Part of a small language model's weights.
Size: 11 layers, width 128, MLP 192 GeGLU, vocabulary 16384, 3.63M parameters.
Training: a variant of Muon for these matrices, 173M tokens, 5268 steps.
Each number is 128 + 32 x the weight over the matrix's rms, rounded and kept within 0 to 255. Layers, rows and columns count from 0. Numbers have three digits each.

# layer 4 attention key, 128x128, rms 0.0829, rows 54-63, columns 0-127
138098179079116091087057140096119173091102183150163110110103128174171136112124155126153134121000106131100101113150138139115056119179115086157144135061143165212124131086116140140124067141064108166099108145102142109131102145158117111084173168113119066126070168141154113064138143140106171123112181164230120192135060120140128069083109106140083157140115142154117089111132148145160109142129
130114032014112086106169211066112176141124114048189079153173149173083092086128144120129078168096169126087138064124072160043047109171175191132147138145100168131205107210077152126129125146131176106101063143188170130181073132086094132098158133174142171114200111145144130167155146086073122150111141075144105070132150170140113132150108166198102094112189127139102153154151086125128131127117
170140105131080137115070197154141137134116110157135138098179096155132112130133139132126133118163195150120101185107181082122130116101172134115051073141163058216159098142064101134076082134115120146098167131180132133145155127146204101096129188133121091127124078134162197108109118071230100106089141143138133142107142093122161053144154127143138118104155158164119121110079109192074111095170
134125177128086116116112097150125086129170135135144082205177154130130095167150141182158139139184109144159189136123091077100131092076100130161139084150119103130142162094061130055170071037127184069073149158101120079172121126139103179144148067215129167117084135148076121121128181179122184167083141090142093148094142079111160096147119149105054223165102092147082110140083111126098092082152
119146134156141126105101067102145088151086156098117112111157147106135094086037082095089124181084116089088150126125170161116121103130187071169147209138135065111098063188104105162227079088142098134083093056120098154074096139157097122150097203129189187142106064152193186131137138131157093152165255105149116132165211112128142160151142146164154093158124144139139082159143140166075159165088
218084139117121128185108159077124106096096133170135106087158128172121158100139138104127157103126182145116110098136115097105125134134129116146131141133179111091110172073083127069162187078154129195116090117236081146179041022096125131125174108157155147123084120151099152124128108196129109136083175123138136195134097166160137098155123092139229159119167127204114118109114061102141157120107
116035110139110169157129120182104159155135168152150147189070136107059157105152140074100175106174154123180126113061165153108151150170181132116126135174148155083139122093134108109117102136118163112099174161146166139113133071170114157132156167128133126153141123124134188123133097088139100141067159149091100170122108148140113172128094190125147207099144079171119215168183086154139136142124
115097077155144069128159101167119130183140096114136145200201161157118119095106103089100179120113096147116126145122131111127105119141107124113110155118097105135149088130152111075055142082111105155102103182098095137131118114116114127113104115106111107119178156035151138133157152118160020071112134097093139147080141100141121188095095082076103069126079103091156172102077153175168190211089
155144064142113103128058103114151115046083132122181101139143060137181177135191154016164106174113115118149150127127148087104141177084134148122115137109181172140146147183190177091100127164127061189135034143074118168117105121198146124112121196115129104071134086129105145132136112148127147138123058064164116166093064115114173175131132127029166114114093094130112121151097171076122217140198
041165112077164114140185095056130138126064103091123101083132061092125105121130090039189115113067109122126108112101093117132073088169138157054115120099152164133081090141067138088121109131172126112072135127157103173151142076128126091118132141159105083093119137107090159102127151192199139128138069140189128113149217104081223103204117124090150137137102132159002141109136128211165081072116
# layer 4 attention query, 128x128, rms 0.0826, rows 55-63, columns 0-127
119155103110095169132122111188146138156132140094167104169045191053203115115130176139150177145140184050101191064097118145114091135116149134152103041092134114178134141147152130110111142187171162051154097180141168131130151132159152129130139217108088179185109104100124088131116149150095107055087127088159190045146167184146144113134143150186156117187120069106067115098145184109036046126204
150116080120159088158046110084123149138054147162127083122163101144122139154128176189090138164171160196113126163182124133121153127111126093094129112141166064090122089120188137117128121106145121165136135154081140134156217228129135096075096120182025131050076146096164127129183180161168105119151102136136105110156085131135151085213133127057162110071148114177151113146125147100061147047114
101142124209098170183111107137082079075110185182171132137118062143121159188188152074060149154186147165160150110086172130145174067108140104182190145135140132162102111091099186083130071131080168186056144200113146154098151106146112150116119067139105142167079106134103152073088159151104128172188103147129144181159097127164108153165145093112073163178099116094057158142083152140135161199162
132146181076164198149127116081136108171115121121121127193118099133154084170169167134163106099111177079099121120081122184123086149221116139197107146101113129054136139138167095178121097135135182158161134047182043060163128145126123156223111158183099156149104058115108147102110189129141095189128129071148113054120106254158196176162129170085182125126116074181137136097199130109112152165124
158105170118188126172144193138171061092112145123171130072150183125150108104115126202191207156137161133156034140154108138100136149107137158133120151105136108139094074065158122120131119140120146160235108130144141161122121082122129134128045081110060105191121120082157121064160077113087089099161092156146123111106137092210113153095141108141127119128157094165061156110212131090051127148086
147092167113087141154131152110120097138225123150135158131104148214125146152147099120176158150171185139127135174141155104205179117103058152084094111151148191128113118129121102143142130052154173111171101163120100164169109085202117117155169097147180167106105125101149116141105111172165089074095114113124116089157073122160195169141129105132140069132137111090055115127111112136147091118183
112093113093115084165141117106089152108140122145095146202112157137176087172094148064121165164068105113167127127133138148146128105094084064107126126085087139149114130167136044145153146153109168063107084069094108117171150136115103079127105097151159136131166172012117148105096065088140064144080107112090049147193208081099168115172128153129167135166100094177193167073140123118179125105061
147132077169141083037146151101145131097030126125111122184078108129131154120165112104129126105077152152182151123196078141086131183103180098123135191086141157132255120148137136141116142154139196209114083104084134114074093129165088048070108138113147139125126059144155126141101091072084110074090084124145116160126121089109077188171055138050121176078109094109157171116115158059131087121093
122167144088166135114204165074136142108084193163117135167182126126163159105117124061135178180108146092061095084105126120069121151149102095087091146129087028219148125090101126113159075213115112159192052144125127136140144189116137114153148180143141108048124093118122111115141117149113190096133120127143172138160230154116120143194159124120146122008112132129090109167154148111113104108100
# layer 4 attention value, 128x128, rms 0.0691, rows 0-15, columns 0-127
119094136112159100141182115155152045133065156088114136100138064150101092099112122061204093176096134085160156159093098183128126129131098166175163116088165194147189112098153127135140145119158191130224174091110163155140189179124148176079149178167148082134118144124168115138153199122093149113082136101145190111142087110174133125157100085183069148117039154151154134140126185093130146105112
084132129103095210091175127136105138166155124105156139156127100127136109243139126170149155122125130193153132100113133119175141150160171067080143119137139081087111109081123090138123060135107107072113138167113051086125071151096128110127100132093098068136148080100138132201166195124115093124143198130162167159140094146128247133053163142103111142122118130142098104160138130131101144080085
154133119215136138116138104103107137112137090111155146151167137123135209171166100133070087142148122087148141129051152136156097083127126162119146128101104197100110174094173165184118146110068172131139140068108115104140121151180141099120120164169124070185118111180139206140130119136095168199122135137103095171175166174118185156146159153132088184122149151151104085168161144104149085135159
103135133083097119192116164096171137119126170055137119148147105155117143150148132060129130074112100072143078129163125108245130160126113099096071141157126097110126157159183117137193125157161128142137111113142143062189175091135073112153143100142128137178114152095106093118098126128096124147062091183151097116130119164106152100134130158110145150128125152143135106110183095135124116225094
126135109183129115084111138136089229091164110177122083165115115198144141146191167119083182137161183198159074078140063165130097142136136083096105158118171082069184137088131139150105203182114059154109140104095170125114124142179108094080146081076098144149129121079122145070141160110060200117126091113115125174095115101150134144101110141072132131141113094136138133134120094064150116129080
118143169067129133129166097194104146125145132087174127166146102152123139164138154127137102147049105101085169122131052125094120156143145133096138116068203143091138131079163101134099140096062157104109107124084104151180121076148106110064109166144089136121127142120148161103126128135109154106159122164144061123165140164101103111100147144165147127084141151126105157123092172139111079190152
132120123172113156123133062113071117186143119167121192127167121114174101188109128075127211111135145126116074161151107163137142090176118111171159127165154152157131147128089165126147123139173150139106163054145164127072072127124136141087099097109094109168188098093140169082159119090076081204126068131130140171120172066098066086103110149145087158135094113123140115064123106136102107095128
125166151184212145112079134217149140162125100174061150141100068163129136204143106143164119126156141086157176158108206166075174177125126108167132186107098138105130179123099113154140159155107121115064154094180167131119132151070126158138100152134148147129129159154179164148082121074106099139169091096164102123108190108189131215099158186117176085119065125136096126075138136173089113182063
170103097179118165084147112151152143115045162132159138097114155202142118102119147121181097142123056120157118162198137133115155150115160173110173126154101144160113132068135148114132142125066052115129073172087176148126110173074125124148128153124171097119129106104112062163106104163057137114104089160142153121155099088171116141150154092108113153050178127104130081115138161087111137094084
155079166121157162064097119096122147074149136147092182198155129117147175193119165056096127092108120040160193037144133135098123136131080125135127155123175148127101157088146149131145107147092111106089126100109158127095105112100139147108129163069184111117138116075098066122054086119130146171085115065123145135142121148133134093141104145122118129164160118065146145176175190062073174121123
169104120084160154113132149158153140125087170153116105151134122176202139174066184140139119123096144187111154117091124122093158136124083183144126105119095121083061098131104071132126218068094104114137099117197125129063148139133109155175111158159111168114128139122146108131185171134101095183099167071140072111080113163155144127098075153112099047129130137160137122156167072195166121132140
169125130144189200067118141110184150146155117154160099126139114119121166063168113155165122082000132098106082073121088170143158109147134099132070065122087080104176122122105162126136108139148060165126161103147122101096117070133130109165156190147180091140137129126110131131109147119128163121129099089168158087116116099149099168142119205136115134121129118119138180052104139180146115152145
142194151052208124164117128117124087097146135131153115121145181180151142149133160156115101103126148089183169141098119091129123119148157176137190137128191127070217108139145177083105101078028098090186133124148128143131114169104181144088203068127158046156124082165134153125098118125135155161144150138133116126176136080125114115089110120067120167114168149131081154101117123121078132153109
126086169118134125158150163115172161124160150158094180128125133138104128112078126154176056105104123143100116151148147078107115160123126171120132138171070128135213234133182082095127143116111071144192140105129143164153120083147108171116157122151135075117147156104119132079141072148192081100151154170087144087074101113143135159139176110114141121098120128172162149105144145122186178099138
135122111188158112173127186124153145207143101108109107104087198091081146085146173180137116109116093154070110119187117127158105093157125148191134121155136155144085161152137085213123105066132122122102146072115187171158124160079146042088086169151112176109118119125073146142127099160146125211133128142107108140092077123064096119103121077139088176108160147098156201110105077120055138122110
058162108139178122101183068082157132146139174164102172099113108141124106110137199156088179177153164141118075142130159130158087151163117132132154172095108182127085122164139122168177134116145157112089143172129115126136148110164105115167191110177141093148093129171137166139063116106052160126090174156100156183129137101180142101134129195184113073135060164130109168135228000126131126103188
# layer 4 attention output (transposed), 128x128, rms 0.229, rows 0-15, columns 0-127
130074122189150078157097141143123124176136097118106162075151105141072187129150097125127149091198124170140137149064139156102201124124095231079109123127099162130152111088122155173101134108149135171154137186111157158135110097156138127175133108073109141150098075117086146134166096162156125084132098048142147099118127091134118159191090155120133099101147108106105135087160101124175082181124
137117143125074138157084143101149163113216198159096108114091140164163158168178179176210148116100122174155091083149114143154144095152115107130095166111179130125127128165109113186194117114146171172089136119094137085133144127071121154115108131155163115182178152144180196135129135119091093169142086107140123156105153121140213164114148103149096122169100147163122098149114108097125105172134
145112161098132131117165085134093149098183118161117131127147131157095173150139085104105092114113146110156133128101116129140122110106149143081108146058093107156143200077200108105165155106098121132144086048151049120114093120079123122150133130158133135110072113100148120182127153172231126179115146127097066114126154123119173189141165188144120132104123115134125213147115171162138131187137
096115135086088164131133070162118124151127150146144139159123144152125058145161122135101122146136150161087088113102159093158151110076125076116207076150139123105121104141117090144103152111124110132121062162119178125138196143115124051080096124081108079109164149141167107163113157122088122123142122097065125126134095160136108209092130167102144092077146086129161125204108160088164181141146
155141112074098138123128176116139170113181163176150114148140114125145114100132147203126135124148136113125114150130073086170106133131163150127072096177130086148165108019082078100094166147114085133114155151169148053082082134196071128142146203091136115180132088112175127149173151107164151177073156179119055172074122122123163170058160145116152135111122105155123152115113139082121159141141
145133095146097142169051115202091136118135120066181105165128127139125114179083108131103138167143130144143132125136135217162161108126152132072111162148126119101175155158136122139058110113089128093139130109179164178154104135155142154175180127123162095168131126168151151112099103071156124116138108137080083189160078149120115116118144123128101095080189159130116114174117136157135119233138
122100137065174168086122193127096123202196163123117129121120140144092119149130104106166128111141113109131161106174138132105178159133118194124099166140180142145086093186103111078179102162149134091125158138146088134114095133125104100130159100078137170125169118158126084101109159152122122071134136086140057109116138149136141151177200113187175114117108135135109132072111126194104110104126
176157119083136167110155110141234181091120073085091117099145146146116184187117100130111104095104138084087183124153067102123144157114021148107147151138145129140121132103147128121112136100112151068171152127145114142119133078201093148102147150108109133153180112135137101143167099137102082150126114132124128101140216184071150076103181151150131143143169107137150145149119128073158046130121
112111152168112144109134109112104174116083131093097110115124100147172135142132161183143207147101145149086112184091143083053109149127138137168096138114130172111170162170131178166089114112189143125162160142136147113171155048087068170175109149203184105114126094093086140093193118140164141084085140144093124121083113120155149120126133203162133155125117123089128132123105112169142174122111
162119149092172134121136149055102144030143151120102148168177091106107134138114093078119111188138121144107142115108161151060146162136134089061100112181216135140095132105149159089154100167109115123101159140110139094102089118120096142190098087102087081139123106104195106135113119108094056092096104139116130112112105089091155133132155151117162162162178093114118122196136111117144128085131
128144129144121120150060104134185139152111113173120098128028111148100139078069099179193137216131158136124130094110125125154118151173132095094154134091146142109100154110120127113142184111087100104097083106149141127091136095130162155127111169170126130107120140118120094184187184084116118141114135121115138141181190131153092115105135133141137151163171193139079036078119121165088128128130
115121056144120165090125095125094114119138160100202116136098144122087151039139151088137137157132138141175111167149163141147158132098069153095120071142081125064151110167161122103182156110071109117111184157136097136087161148149102112161121149169165161127160110226196089087144041091140146147086154105159160092162100183168136115120181114115145111131127163158060092129132119114154101109140
157160143139063061133125144124131131157169133116149153112153089109075108157082179156111150159138127214080147153100148159090109158171086123081122129105106136123125170130179091188157101099129120068114096115161158183157195160132124075143171105163156090160100119135138124100080165171146152150082145149138103160107150168114140097134108134127162159136154069127141198142159135120126124137095
128157112101153146163139112122210143119071112142168146102161082139133170172118138108128130133175135128124203157123120123143146145171122140162129110088157150090140150106198119134121063123080107178075122144138125111131173109157147135087148148154206086149154119086092112113128113187162228081165128112129141030159167137125153134117088127122117179129124125122119091112123087132173128180108
147129132012109125082178124128054091163120111138120064082128177128153193132134116207085150158165092158104099114189133130087086150099167152114138077134080089113137141102132128108135066097130153175111140090140155096130079112111130099130120114122125120023143158171086163158173204125131189133179112160155122120144098123112112128168128084152112109167155114156098076062142135109145188102140
152161091147116219140212150155087122148129211139163127110126119115126191115206153207076106129077136166162108070122089050172137149081187136134112154092157161162120137136113171171131112111073145196074135122098134149097157102136172136078110082105085168104118128178144129187136134164132093179100169156089096104176176135147096155174125147108188139046155138115107161114139104067106136080142